From a checkpoint of a small transformer trained on Wikipedia.
Architecture: RMSNorm before each block, rotary positions, no biases in attention or MLP.
Training: a variant of Adam for these matrices, 4553 steps.
Each number is 128 + 24 x the weight over its row's rms, rounded and kept within 0 to 255. Layers, rows and columns count from 0. Numbers have three digits each. The size before them is the row's rms in percent of the matrix's.

# layer 2 MLP up, 1024x384, rms 0.0333, rows 870-963, columns 240-287
093:144148122146123086123147128130093102127123141128096150188109145131118163134112102129104149141140132149136131137092107164115141083125141132065149
099:129134103145172087099111100094099153152153184130094130135123125152157156118144153113126099149153156153117117158092137084082158169111135106121101
101:102115146084135165132117134140119098166111133129103167136166145138090124116109168138157161169129116156131140148129139118101152152158105114148131
100:103138127120101132123139148137124147150148085123064122142133145110117089122139079106095160172135118116107141138123125141115158142074136105130100
092:157132147110127135121148109120140111118107157163137148108124106148125165136154164131126124131155120092105135152116147134168150119144106128115134
108:157107106140126117128109096061150130135147109077121165116116139117156086150147127119167140200149175121142114140092165147120113134138108142101136
090:142142134112081104081121130100110109185131128157134157137147116160156134106116106081081140144109162152095095131100151116110149129150111155171111
105:104123129149126148113138128079143143144125119089112158132160124157095146101097170147131096098164111125173110139111176121093078114125059126115130
094:124132115127153096122123104140117147114160126161175134092136118108093168129120128144098102118163105152114120112166139128141115155125084138120155
109:084135102108150195130155122125122150123165131103107115115173099169144092140128139191144144135142133177148094094128116137113121115086116164112143
107:103130112143135085114080122180151113141158152123113118148121134127151160138159113122139138129123147114113110074146088130115157093145102112148126
112:110159117109132158114135142064118112091171131088089136145125131114101106147155155153163153128127160146140145158127073086115167133116111088152121
105:123153096096134126114119114124150090151127149163112159128115143156136155107154119127162124110173161149150133160131077079102130142117191149155142
091:109123139151142132151096116156143130138123158130133141131123173182150176144106107106118134138150110122118077115143098144148116128165095170150178
091:094136165148099133156152147108142117121182096075089122131153087120077110124148111100149172135115153135119130120112086138129132133096146130123139
098:160160102122127185171124129106150119147136104103123116121148121120133093098187116095134112122112103140053159140167152119114168110111146091159106
093:163140135137143119100139126121154098115108138105118129121178137170119137110130132152149153134129162114131160154112148114146112129137125096144147
091:156133156132127132168095128122117124143145085120137125148120092113108115159129155104096142139128126084071142067140128135108113102130159127141152
094:104113104130132098122123131173154131114102142149174122125174120150095139102180117156108142162140114180148084096138112112121140146099092113111156
091:154137094141132110134129134152115103080157131153044159141102132139133135143144109164119116111124140145113144147147144083151105120106129097110093
098:147139165094111089102064128201126128129147163148090128146113165157149147109125092118119122157103138121117107135140119126139145144098134159141120
097:131093128122108103142120132110115155158120148120174128072111106154109119096124158172141111088115119127087149105111129143166100095152137171135139
111:119109138130148111143115159145129095096136112144136108123130165100142101098138061122123108160161111088166165152083118146170104126120188116108141
099:138136090177115115195140153074128117126143113168140118104136130096100127142125140097138145127144121146127168122145112150096153114111111132119093
114:131109166159136120108039106122111158113117111121147115130142086138139125130110118139132141120145107123155117107091101104143142149167143108095118
112:118101124101091116129103099139094145149124095116133127109145120127123144154070137126144111149170112160100126101142203139117115138143121106155120
099:122095135151112185177121101090138157181107110096113128124133136121113113113125160179184112127160093112158133114123092129113121118084117156112087
094:119144098151124116115148134149108093107133132154108144114141131144113136138159143156152127114106112112120139168141165152116107176161155127111091
105:116081117147092166159113136141133159130118126140164136145145186158097128170117110140125129142117138144173208100115167153127102169128156148119138
098:156137125115126122142116103123084167110170168146122108158177136130122098133137196141192127181135154148146127167130136110115089099134103144098109
097:109132108119105127161113102093131144119144157149149114130117087125119106120134141153099098095121102132159120161094146113128127109118142157136098
108:165140157168121116144118118120119146090130124124088148091091096149096139118072110153106155159152121120105144090122124119177113145110184129115111
107:100110141122174142105134145109090148118124109116138091104108102167125091088127131152131134103112124137171136188135178119125107144111146114075139
090:136112136144173144137123113143174101124126169177098116115143089117158112143176148134153138122093089154094090124185145166147132102171121118129156
107:190129146107145134113147127118089123110101179141148155145111098132141149121119112128133138129114078085128139133078147187169090145140156142106139
102:117164085157116113133100161161089102146150103138094149150122155175125185123082122117101116146133126097091114104079155128113143179129147120152160
105:134088125153135134113113168119099071090103145145113118071162158116140103059154110105173101135113128145135122139116150104149138144122096124104102
076:091106125113152123133129148122157115124112158126159159109127141126108160082125133064085169162161111114088094098097096106150141107119142148118164
091:111151116116126119165145150086132138122136075126119113144138155094150117108146125105126137115093136133174131129148124108152163127173104117166100
108:106088116141115162089143121142126169181084103170132122117141140128134113140085073147082115112151112174140111157111144146142155168131117115111108
093:088130103168146131115176108118180148112111139086122115130073179143123145097109101096121179141110144121147118154115127143159135103136109126116143
094:140170115143147149157124122121133188136086116130128121170183076134155106085094117151098138119133100150149103120091099097127122179113139119177154
104:127121149136114174135154109153128155139122149171139132093130090134154105094105156139137128139118129174144142165109101132089100121129153089171106
108:122172126134129100132091154142121117121144129127189096116126120099121101132107152155135185107095101099136174132144085149125125127102143124120134
103:110151126130134124147102139079171154155146115144111136110136157134096123129089117122135154062115104166143171123114104093096143117139152147135122
112:131142179121118110106136148085140139114164112147136121127149150101078128085126115127132151135136131139132136140152107149170122127118138187140111
104:114155135144144115100163133136112110146137134139113138123129099128135127103144125116141117105101124176136134146139119112096131147101167081150113
092:149123166086122168143168193109107131140107162155121154160148116174129130114126170124134139097126096085116107121116117167135153135151090097157120
097:108134145102173099145141140110150121134081104094154139114143128108116161129178123126158143132121101158128115170114122121113124112126114107135132
114:167173146144118137116135084150166127104161140167119143126104102110123096113144082161100117152127097169147155110130103162137125109150134153094101
075:065094110153105100132130157141096135109126152132104123103088141104194133162133170127091152135170101152145157137145110132134163153131158122161133
101:087112146113145100100111125122106153218079108121113130124170103142107095107083173153115132129161100127180125139125145103100151145120116125128125
103:090152184104152162108144145114135125120089103083148146155101099149155109112092169116134077130154123136107155138117097128105095176177118157149122
114:105123096141094164138083102154123112161133116155097136052122135096186141153118110121128139158190118104156141094139166111155100126155118133160141
100:146152103164121104135130115145089105181130165154119141084098150097136163132137104091115106132136115101065137108164160092142148129097124130119135
106:172134100131148112075146151107116103144167137117117117114156129129159154109143164087134142096093127147098124159132128108163107135115129117136108
106:093124125132135153123105153124140089159123156077165087107137122145111141141111145098125140133150102105054123111131122105132143139150126127121156
089:150175120142096133144088155146085097118133129144144135147176105113158126149110142146127133119128152090152107109135112143138138158131087123104121
104:159090126111119152112118148156143137122125120145175150127069075161122148088127115124109125091110133132139132110149122096129148138133109151102124
094:106088162102135159121176141072149109133131135135138134111190101093141159110104128151146066114139109182105123145104111137115129136112102107157147
097:114117148131150144171171113112114088137146142145092167101094125174136137119124130081158157164155130121151144129135084130108160089176126135131136
093:104094151143090113070132123156148093136141116121103172118144148100166134131142154112168151168151121149121129112162128159157184118086124131134111
091:127151096156167090179122091117096149127139122175147097156103118138131132128097163146110145125146156163081115069120094126182140139150133128142143
090:119093114102110092117143147118120120113176136117106070110120068132114116105136080163141175089114145116139121119109174083111109154116121155164129
103:127139143169156117110124149109086119150164169114161128144144122136076118144106095151126139140089161131095112082126077156115161151113127108113112
092:113100147126135083102123105158107074187085096172147146106129139150133145116118174108104113108139108139146131111114092140103183151142189074142145
106:120112125097091123063135087162136085133139127151065109131118192141128143090098144116150131124100142134128114161089114138125176123142172092139133
105:121129115153069132125113180119130133146053183140129133076107140118195183089142143144153144134093156134148125122130122114120144102131130119105108
085:174146159160113134125141085127128123167145171148094077113157087125135127152170143132108127121105154133152116148174128149117137145118111152132118
097:094132102075137164165133092125137122138103083162137123108141135108114105158126120123106124148123133089161168093124143161125118113134139110108170
098:105098128135135136130118158119133165128103108141138133126078130169131085119111216097136100124132106121124124124133172095091161130109142118081140
095:124118092127129135111093086134136123127112114114109179161079175119147180126124106126118146146115131145116108138145150093144149103148131123141133
099:099107151145165134147133092090137162155075120106097121101111132142100129141140100175160112135161163165118169079146184133130143073117151136170131
093:064152114104081114132138144109136168123088077122142122167133119129118115135145128105089138100156118127170124116108164129132120168151119107144113
104:116105076107110140105138123133151150111090167105130137111176148149141104084111127121100136158154121145120124127124161106127117156099134137129149
085:093125132107102130122160110127138163122191084140108088102140140094106128129099112179149102137103149193104108109104117104123099084063134118129138
124:125165109102153137075171126132133099170135102149102125127120143132161154136157132108161093131128118096100112123148103132119136129156127152140134
100:136131140092087109136129159151113175111135126107129087150144157146128072177065131134107093100143109115113092120152134100189122156123078121110139
094:147165152135147117103089114139205123123101093109152109136099129107119142151146137089079175123138126137145119069104152139166137076149112130141155
083:187161122113146153142095138123149127143157081123137123138155108136144094081115118116157119108117131135098152159147131093137135128158157175143142
099:135161116149109106153124146107168147157123159101117071170120144127160131196130115134158176149108116156137139159130145148118141167123099118107132
097:193127101120114112100132140134162155105095143130115125136107153101137162111145109064113163162156090102122118154150116119134135112088103081110114
101:113113138101091143163152163130096183133100121121133138137130130084086118126126169095104104114137123071144152148134164136135127174145097105146111
108:120132124114093112135136128138088151106137132140118141098133167111115100126155143122139119113134122107114139148145141103137089150109119115149112
106:200150104174154114129107131139109145114092114107135093158108107177133102111125095076099108173132134094137117165103106140098160100149159109151137
108:092096130143149134107133139148107132091130087155112099152141123135106115088123215114164079108148122093105169156135103105122168138085112111111143
086:134111174147122152164098114116133148168129128157165166134129054058146131126114151132131076120153109142094120125170092134105121112100132083134127
113:124125125116126119099129133136102139103148110159111128167130111084109123137083141125113132087159117165129191150100090092138131090110123138131106
092:154127128170123144128103091117129132160159107141105140146105149165155157129112084141115108121152110124116155095097150120108121115144140099125094
112:132122092104127131163094136180118077100134090115186126100097150120159171114136128109112124128095113119118167138124068132157128148168105091136117
104:150106128147129156131089085111135148093129167129151140143142119121122115098149107151089095113152151135121104076104110124176177107141120134110163
101:127124135113119116124110136132148115161138158102118113109123113127101175110141134167152196146103110144137165121129120151168171137162068093168135
101:111147134121150159143152133058137138142172085180111164088097128138142132122100115121123138138105139138129169122132156138143171155134113118157130
092:171138139111138124151136108157124142122091122144129106153168091157127151126154125082146135165143136126148145130113119119128139090150150105149135
# layer 2 MLP down (transposed), 1024x384, rms 0.0424, rows 870-963, columns 240-287
098:138152132119120188117138097112160129148138130140110126128152085132104138142146128107114098131132134103120118145123096154145144096096148124158116
100:125115126135134120172148084152140078135107110119141126090103127075104129117141161134120130103073099141134100125175128173145132109100114109145116
101:118136146108137130163118099132126147139127120135104085123106175149122136108133083081136154142141134102133108116127095098131138125128113155138114
105:123115120103113081094164145123114133110091114122156148120143149117107162127110102142147115174127131141140137138147125123154150153124153154126107
096:153096176141122161149140090116108085091121118119176094170143146098117128130105192109134145155101142129121113109113115172107137126134134153097171
111:132168155113139134107157123160117112142158125127153141126114115104170160119162153135138143148137098108114092133142163129151123118106133093121104
089:119126118144144140149111153132161162100138105148081077129095117101098123157148150173147119121154102124116152139170111138150145094115107106090131
101:122121110124100112137105118155126159092105109145130163139113169159110104149148127108124104059118090082118116167125137127097137178142103114113119
100:119105076132111126109119144134121117145123127140095137170098121116164105142127110167093135107144138117121181158099167153143114099128153104142154
112:108168132100164147098125177090119139130168129137078122082189084175115101118118120113113091117108144139142125100158131169086143105099117129130118
104:128169112155098137118152169110121143152125084151150139131145129109148089139116106092085105134152114143152107151094147137095116096120142133143147
107:181112116125125099090141121078096118114141140170122148139131076125108119142140117112121135122135084144131089125148115122134128148107157145116129
109:128145160126156147148140123136150130125125149131123122125079113134110113153124125106156152124195136100156128115114101108110144153123166092145110
091:156151084154107128163136100120132135147159119144160102152110078094099070122144143126152076134130148128143177121180152121134140120095136108111135
091:124121140137117141134093122165105163123080124133138127143121137133121094107131158135107122147131124116154117163143181132131144103128103129126136
089:147124141165137124161131070178140156113108124125169112147163125156137124144109117153122151160102118168131138076119163123117121153120128120144142
095:111130157113113119141133131142115168151146165123149153154081160117131116171084171118094112131111090160156149088178108144118131164109129176112150
096:120107126097143152108176180131133099136097146151105138139136108125109131158104139112133139137164109129188111141120114123114134167147107124107135
099:119154130098119120124167148044152100119126135120127152140130153120144180113114153108151120112175126085141164148092139081121126088136173143116114
083:100131125129139132098130140122139163168110143092175101134142116098145136087098143108143128165123118090148114163114126115141129118140088145158158
098:107126146148132154152141156145123090112151138112150134154151115108089129141108094178084160133096123134135127107103158107129103133174136080107115
103:180152119152138115136152153105167129150122112152078111143122128141147150098167142094144125079149153068131117177145168139130144142172146122149131
112:163107125118123144108156176092100126146130146143108144123150124141168066134096145126122169157115130106156109130114069127167094107125115153155098
109:115124147126091147123136094140124153160122137106140131141138152124146105161178130128124122142112128104153128138158136140123078079166126091139138
122:088127090154113079135128125132172163097113151126123140118091161151108131121098093150140115079113161148108125138145085146112152138104119137191159
114:103113154182120147123137122125108158142077146136118136119134129160123115128104134123161158154153102153123113142155129103120124152116141106087118
099:129128110147189098156127166124109151160138110107127128121110116112125153156109111088121149077144113095089141120106119140123097097106131115147159
099:124097115123140107116133154085133123129092136118134139148106148093135146156078097130132107141114125137101135115126103132127153108105116133138105
112:138129114135088127096068125108138161164121127085167121145171131109111163154156119126136135104124140125113119125112124124150137106110117101129150
098:133123143118129134129123104091117100109120117141166098157128133126105069126100126148109116173122148154134147123178151104145129132140113150096091
100:124147142159104113121109173146113095179104093115167167122099126129119139119115132164173101115118096125160132137115110136142164120120106114125153
093:140145086079092114117103129116131145120080131109142113116134100131168118091140130091153110151137122091133141135133169126119113134133134152126133
112:107158120131126123113113129119142083096101153138134170106090106143137159128147099115128127099174131137087134084082115104124108108075154137116112
092:128113120130078109089106131113083175128144085108146127117132148144076128145091151125110121110153172104146144122126120118109148149113110128119123
104:139157115109108162139161059126153100116111142109116135120106138151175152164121064137132123132129168095129115119128123139116105123138146126106110
089:091143141118173134101122126133124162123143156105162099133171074126165132113126153194103132147101122118138152148091097092172144095138103149099127
110:107132138133097097085121142074169121093104102113130100114168113101112177114091140160121137128120090113112116170102106124118167128082174095132140
053:141149128087107146118136092096104157124162113108089099133164119157115096157110165165144080120109126152127146151153167111101123176122104125139108
099:124097136124135161087107117160122108121168185137122118136143080145098136143121136162142159118153121107138148132125147100142111137070106125125159
113:158106128135149143127126148115122154096129125120171130133149125150116113160124100136151135117121129135098142138156133083096139151110140136148115
097:112155107113107162114096127090120098148155128147152153148124138139141124142183132130119079134109112137126148121140143135101107158106136113114152
097:130108131116126108115146170154136150144145117099107152114070130133134180129127107108184101121114108111117112138158133164141158170146154156120125
103:108152136110113145169167115152109104133125187144128150123177138071107097123113166129106125124145130190140117159151148114127115150061151134136127
109:119112148147118127143109131121119126127104124159121128157168107125150089106104156115096149072123122089157118102137147152105131145138168101130126
105:085130127116073103174118130156106157105157120167128148135130124145132117116131121175091130099117088111154135118095143125091128138147126183086135
111:131187086128135137106136164108118075133120143145137133103159115100164140107132137151113131108094125107133110120126153071144162086120152105133117
106:121150116120114088154141117110083085109151159145096127088100098149142126103153099161186112127135086113161160168137166093125061162123157140120148
100:119139126118130089131135073097130102117112094171099156130098128093085140157178125119136117169114165136151156140138160114107114168138161174108118
100:130090106156120117099140160148121106094146111151142125155102159146136110123121086105148150143088145125102146116141104155146133145105112144137150
107:139134111121122098115100142120145108092134119138152099121177081137146128149160147140149068139114122137100167116166136122118126117091055120114125
066:166152129111153134134122097094166117159140122092163142143141106162060102075150107128167099107085122120121125132161110143102109131107100134100141
104:125148111147145104106112128135134125168144139118160154129096123149125119097097144141121069162113129166116141123119104136117146145154118103148101
106:145072146151113173156107138143113127101180131155095174119131161150128136123106155147136100135129104158119177123144198134116152164131130105093088
112:142167148134122126163114145085119146120136122112159113120135166115160107146129167127132121132153093089177173142095104118117177117165116120106091
104:107135117119136119130140142138147152128143128090139130145182131098096081135130136121112142134116140141113105129124086112098115131142106142126120
108:105090131157131183095140106119101150164137147140103131109112149121100142085127096160126110094121112114106119138145151114148164123145167158122124
103:111104130084100082140145122081108104157119162125124100115078183145150122128132116125144138140175090115122103120118143109104136111154137163077108
092:112069134135118143173141138109112137157096111129119124153109135128131088115096113113159127136125090181125133145168181107127147141071169156130092
105:115150137123094175091140157163112182127145095141158144119131139109122098069190174163105109136141130086109101130105127083131149133096153131195115
088:134178091170097083129094110177144148136137097104119150159101104173157146149148104131143166110129117097171100112123131199108135126135149144141135
105:135151143181121124137129131141126133102122118135149115166128104139137155096142128140096137123139162099182140111140128116102122131073103082122158
098:109130116129167138102100145107139152154137135069128109129143126128112160110102125154088097111129145100124149136114144100101096128136115118139147
093:122083113180108160135107137127174120135091125095123175131129109126086134126106134099094136127122122145145102154104122127106151116173107123111124
090:150153115109142173149132117133140161157128148134143174100162166112135149106122138126107083162143107125160111139119115155162132113148134125114121
101:129147158135147153175115077124116142132110120114083131128139165122144102113155105094116114121066171138174148111094126152173126135131137121095143
088:127146087091130140119089157107092139063164118093113165165088122086128109103148102116146132132148129120124177103119120122130100137091132164101124
110:146113145141107098158099113158168160126109165158133145119131105131140126121133132113159113151116096136136155146168105117081132148082138074152125
111:141115134147138097136083115103172164143147117113145185096161152147091134151181187126128124116146167158134144154159114129091182130153108126138110
089:086134133114145091155121154160150152090112085086169180123135145111109113094088090110127121105159119141124137111096113085117118120134138120125121
088:116156140140081068128095141132125109142096139158126149129097153117178097120145089116122152072112118094117096151131131149107146141144155095167132
102:078130103121146082108151150115133145113067157160091116111084126088172194109114122119140105116147123118118110152100113168127158169125132146095107
096:120089121143141080156141136131118143133105127112177151075120128127060138121160129108116160095129098130129091121132130151077156122116124120129157
104:130126156104154150121138180143110146093152190162149170129164121142140149089144141126106152113111115142164107114132134100127112140126165136097121
094:152105131146152122164146139124154122120092141133135159144101165119110116110099129114141129165160149146130128082153143143150127113111062100086143
093:198165143097174066116121090078154116131157165115172106124163094099143124138126145135131105109123166135119093147109123154132170141142103100097129
093:100113124106145144099083128112141116139083135112152128116115091156149130114141132060095132131122102091143127123142108122135163178148139143113093
105:167143120157140143104125177116106154147131165120115130133124146141106126153150108113160127130140147140144161123096143103127154133157154145123128
105:166129107143101164123141112098109111111137128107134153128121154190120092115112073130077145120134102127136067098174117095108127135126155106139156
089:145118082125100159158133145119094116148139134134109149121138140116123108093144134173173112146114134115135162175173131100109117171136106128096121
086:093109128138116148124140113166127135135102154120119150123087122153088140175127165103120124136151093145131099090117133143117126157103074091111087
104:119141140127069158141129119141133144147119152133140139090144154106084082117122185151121089115126143113160071129120161126162140169149085111150155
105:075109099118152152173082100121111134118117090117126113097130092104131125109146129153132111101102113156126102112145151132136114092091131112125130
100:138122114092123143160100110158122111118118117156133108142124118126106092174110161102119118123083118100127143161119112144124080058107167135108143
101:121132136174136138145151144130149171116146105121114134139134167122136155082126120150139120139128157126151158090168139135101168103138123151113100
111:112116140141084131128123172080108087151148122152178107121109151117122173154129145105102121111092150161109136083168175108119131131128105092155148
091:132160131136122090126148115142110162149113116119105116075150077126144107133145099077149123074179106087187123120175133137161126152095155116146139
080:135164120089129126138168138172123094136117148144129123104158162136104096101104140130139165120131113115096154135088187114109100128156126124173140
106:141150121156149144123146155165130155130147113105134091130170101130127106133131148120105155142102127151147120125106133140159127091079102122121136
092:140138114094158129131154122153140114076134167119158095097103114087136112151134154107115145140095143148139106149147092123155140161132124147119115
114:128113105123166138134097154152128125121094126092133121125136130111132130129125123085053115124138131152122154109130128155119111137172132155135170
109:164140130166126121127109149149115116108121133108102118141148087180126120148130119109172110111124142094082153100089127108177126097140121122117125
107:157156107106144121137135119128095119103133101155165131098111150123082105170107123123127117101139125089092089155185155135112154142171132126107138
104:116147130112147108147118156162127117115129124168151142102089148118128110130129106155127091158106115154163134114154126165085114150130121110128156
096:118121100127142107098123156144153133140128131097110165116137150110115073154092069160123180078139099137111128099097124132146132132099104184147131
# layer 2 MLP gate, 1024x384, rms 0.0339, rows 871-964, columns 240-287
106:148149125151156156158123133132142120157135124137140139148145175113100107173145169108115128133104152129130134077098112161121109138159103119118091
107:115126096129137104093124122138141116123137160121182123136118113111115164099168148144118128105140123098188176128115173151151134124090162087155103
099:177147106106124140137115136157136147108110113160114102096173139113125119132158128084091168117168137096140172112110126121109130121085146087131114
096:138119113067160096100145155149121154154085134122082071102134121125128103102141099141121093115146126177140122149122116126153143128090145113146148
099:123152126112175126125137140129124106103121107127166141162116108096139142119132127148150139104151101151119138149145154151104175079125119131140103
097:153161139169141135145145119142116106081158135136132132131093124144121118126105129142110127104128146108146160067113113134167120115178144153172147
090:123113115106135124157136107161117150064092133170113130155115168127121114182130102113141138085082121089120137162121124101118137169132111103146108
103:121095145101100098134148152161171109093096172121139157141134103092140102139101149137147121130096119151159121147127132130145138149106116091131131
098:166130109122133106116107102081098127131154102117087128126134119122136128129112144110166083124086134124122145144145115169079141093137110133128096
091:108086132137186115106107145158161113129118149100079119133105140123093171128147145138168136112079115086106136086155106115140134158126146138146087
111:144096093123121147111128098127090114129106128151129125131139117112134127129137157103091120154151145126122107103120148120108112146136142126163134
107:131129157134117137136115079118110179117124113111142088117126072121086129125102109115144147078092117126138165112173100117109117113110130153140087
097:157103117112116115124106151128142075164079132106089122107122149126144115124160134117155153133092133141106154154117123111102125115142101142145116
097:141172115147160104161093104174157105157075118128181125116141093155114146132167170141135143130125065121125088139128094195130118170157112145111105
096:133107117156152129145100058124151198160124107097145106138156092125132123136134144078145119142106126151111147137108163132093130104131111109152152
102:127121128138104131093107106115117133098144144123132112102117113131155137142122110106147145155096106102123116129150099111147142131148103103133102
097:119147146153112136151108107154184134116125093178153108159162108082134059128121148094153109121125165129136174110154154111141084118135144118101134
098:126128130135177113123131076109134148112145113105072128180166130141147154167158114152118109131112147141126101145138131117140118128126106091184116
095:133097197144148117119100142135091092146136117134117123112114130113113106147131123116111132105128141163086173110115111134102159118119150136159127
095:130110121107131099117103108127105166144102119137096115140142123133152121116164170095185097156125125134136142163139104137127118113092156144143146
111:185124134134149110126116079125128171092144139109179106138138110127107119157140121133119181070105110115155139110137112129116069116148169113119130
109:128135108180131168157163175105145112107155099126178157143071117088121116084134103132118134120112127090156134097094135090133109117142131136116114
113:150078110142103142102142112084151084105131090146128178153115129122119162120159087154103106109120124171121139129083132134098141146121105138111095
115:137098129119122143132149143116108116123111151157161170104158138111133183157137192164158109142145108150118137130094099133092131108152132083128109
109:144168165139117125130121117124135149143125108115160157136124116076175176128140110113145085121155130148140116117131136136092132146160119145131139
097:095138149122151158155138169088075127120144154100106135122141113128127119138124130079161123101151094109128128128093085132145084106112097156127090
099:156096120123143165142108162132142150061150117122171132142103134088125118142154143121129151159153126113148152132127118148155114106138127111095112
111:118136140126133130190164141104136144115142115085142126138121108120109103157147109147143135105128132155153175107097154086089123127163120120141128
095:117096107121121110135157059136146137117152097105133113156150101108146115169120088131165078137130152155127133134096109106126112116098122086156129
090:166160130163139137085142163127126118161086092147154141125109151082125141129178100116213117158112115129135119174150081160147138135094097092132123
090:144122160167137160157119111137122137139160117147161142113119119123092144147103156155087157094112112138124110114106101105112124135113117096134132
110:137108112127089133119135106075120150101129161128147145138099139126115138096129123116140111114151147148130105139109142104110098123081084152137095
095:102128088152109142143125139158123108152145106125159155135078151143116129107150109161102111151121107149091104160124096150101153147115085127148122
105:107153093133136145114104142155125154097117140128128112174135145170136104112132122184105132122167143103133131131102168105132131121145147141118153
094:152109100131074131114166115136157075148136113164074166138090159152112127138107126097135134106162135114118149128113193144081139179136157079159141
100:175144118114158113135126120101115119169094097121142102148141094139118131142128144137089115117130131146115114128110180113102091117120118112131108
071:112127136183132139121099129142164122132121109128144137142078124124155123145161094110145145158151148115137144077140121152162125112159140133109135
096:169136130084193109125151118112130119079160151140093111175117134146128123147128099142124165117132130112131108090122119128138137114100125134153125
103:154182128145104161113125133147128150112103114104143114144100125158128108088108141170123129100081143132153162146108117108102094091146118128097120
098:105132101134140121136153107130134154091120145099104125120144075158124123163124093119160135102130158136171128118155120126129079111116137106142153
101:141140105135101119110130113101119146119159092075127101150096133090136113152106123116128094103149107131153082140088086113099160124144110174106129
101:123169126148117155149108139069134112140140109090178122122168101107141119150125140119117113140103067158142098123148144122101150121139103128168144
105:158124119152099121093095079118131135124111119106121117120129110156126104117169165121125118143100119139159177153119146117144143071154137109117117
097:163144112138177140103132133117135122136130114096130112130106121133072155173141101104179151116092134087131139177136109139138132120084134150140104
113:160125148093099149112141138157165140140113151096134148090125125150168130140117134150133069154158114110155100130089182144109121142140111065143141
102:152128090120111151121132107134142146153140112127108151151112123132126123133093160126099141132124146133128110112134098112117131106103085121132126
102:123154160110152152180142146124142136139152120138120117165128107144152134131119111143107139111118114158133163108095084197125098126128116091144110
100:092084136163105117129159142123143143118066129120165119138120157137147149098133179129164122156108104127180153168078146063121124138120090150145138
110:148179139114147106113178121134119155164142093117139121111109112126142071119115092120115143110110124142141110137125117151077053111150175142131084
073:117126138151101186115116141152104114128119108168134137181140155129130142140111126115112113136128148092129096080134140127175119115144097154137138
103:141122105112123085123153111136162073164131175153099132107162134132141110166185141122174101129098147186145124150170149131122148121125097151144151
094:106041153166144147172161111103137158110141131106141159122123125135137119132132146155146089120119089113098162126117168118120114175174125124127095
106:111129168160141130159122143102142139100122132158131142154137143117150100101110147161170089147127105176164145189113132159099154111092159124134108
103:115120159120121121133135136121096106146078148122125184127107137170143156156134141130117090144136084119105116154083157129127115150171176114126157
113:149120130119150098119085160140100130095166106096151107141132077118121127162145135137121115116075128117122156101133127120135128109135117135101054
100:125165134147126183173119171118138148104130152082132107127145105127064135134120182134108118086108098148102149121121132108124129172158103090136113
091:143180115133133146154163139124152129141155129118141143128142150135078123175152101134168168097110156114120127093134111150141160142160106127097158
094:153122143142128097138124129128088108097109161100127114116115137080159138148083089144129147081098142181168140127113115143131122148123105122119107
097:092144116160119107172092095164162155169110124072108177176076131137150148108122112106113112114152115155135079103135113131080155132112167118156128
104:119120143129097144115107104097152120130118147125120140132090095145145114114145142087141132147150091102186142092136110172131096127100140118139137
109:139118118179120080125159059145117154145145093128171137099136113130170083163138099162144111146143138133155133138096127151095141129166133120115138
102:130088143128119126120138101112136188107089105114129122165127081125150159130134146172149065094143100163166163130130114094114124182130085173125138
103:120135097079142111093120145135130108161116111152109100163137162134075130124096154092110121091104102113094114118135142114117132130082110160119120
097:177155089116087165092151151119134127127138124116148123118118066116113123104139135160139109135096129120075122116142120122073120128109136163184119
095:090115111149153130118139094109161166093083157117106095127135127195088140147143101149115124121096104125170090154088158102136146117154112064115124
097:126119151125110138128142144110100121118150082116128123161158146120105125165110134111118134105129160125133117131093127086138106119150122147097086
110:131105096140128130139156148128150113156124152148123120144109153134133135149122109115090095145157105165140113114116146120099171134123120091142152
091:148165120118120110106110098147148095116136111154145112105149119196124134137129124129119095129151145140097105091101099152077149116148120150119105
098:133114131149153102114143127090102106171090131145123140152098118131137083173137134140125163153148129098099129134091137144076143141173181085135113
099:109140144141131127124112080176143148118107115125169107107134148139109075081111141119111127125146156127155177116129155100094121122143153074173152
096:155134143115112164114153107108119075122189115129089110164120144113150103131158098116134123160153152114134132144123138088141130123130120083158125
103:106148167107133110157129070123167128147088098131148151139185141112130079072145118117117118157093127101149145129147118110088143100157130074129097
089:141148101144122110158136135129134122136128124129170170174159131137151119138087158103136102143203128148137115096145132134154137111124098108126118
097:167162152108148105136155114097132131162166130163130129134093067087123128144175112147127095100119106130163112117113115142111165126132142082154140
091:109109104116136132121137106117137113116126123118101123082114175133131120140124143131108119089122115144152113163144149127150121170074075154128125
102:147107133116094120119120099092146183101115110101115127147147102084146113177161164121148094087115106161183149131098142107118111160087095097163129
093:125129145145065185128146087121118135118120142130143156156107103159089089108115137074121135115141129114172102106129127091084116160156156129158127
095:097088173113122086096162131125107127139121099097117105145108108138104091137143128097120150147138111137122120102120099143118133115106156120139116
085:107122144107126100090145143127148111116143162148107133136119143112130181126139096150178145149098111139134158102142088176096140094129134155121117
103:092164139089099160144097135105153094137126125134150116083133095103120088148138109180139089101098151171175127130142136140124147162127119092169125
102:157152112146136114181130156132145114124118145125138143153132103134139099125084157102120105070138156138097174140140137130134105143140136145159111
092:110151112093111148101140106131149134091112150150146097124118138156124107135114123146104146112076126132156113165134113125117093079088158127108131
095:173124144148179126114141134144138154110139100132139141111123155124143128106139094165133122147159126147104172128143132155127153123116139118147138
103:134110137132130112143122092127176177105104139112125141138136170090158148110131149143122122108140122116173197163072120078112145174100131171104103
104:145142166162127120107123130136143144105087159101137146103166102165156144134108119165111116106147134101150120101091129118141113194137173103161130
095:168156121124136106101130108106126104117154118171113098126107130125127116132113066121101126095155109138111090092134093139121136145153156130159142
098:107118131107111133151160102084119153100141151151082165121099139102163131147097116169097077125171142108109153117162130099096146130144166153181138
096:134122121121124133122110153128132149135119137120128141118123168124070156125138128134140153161082109114144139119144052156145126114094164154112094
099:129114155137149121120120100104102104149103116134168111125148116084134148121133146123142114129121168163128147142108152101090153100126094129112115
107:137106140136110147160120156121130114151159126159112158107120165091156130141124182145111107105101136148116081180129158114065147148117080102144124
113:118111144095155127104112165126103107123179133087093160116138089124114128144160145120133123126119123100139095123151140141111133086142135168150127
098:131111167132113114091115105091152136129176109086157107136118109091084146103122133111136117127115151116104171163123130128142141131132147137164160
102:146108164130209104109083146133112134099163158108133134144115076160136169121093120148131086122124169080143110121154134120137113078114137134132118
104:148180133119149126138159137134130129123169131096146117137130141147101075098138121132132128118075156111131102121120111143100106131163128090136122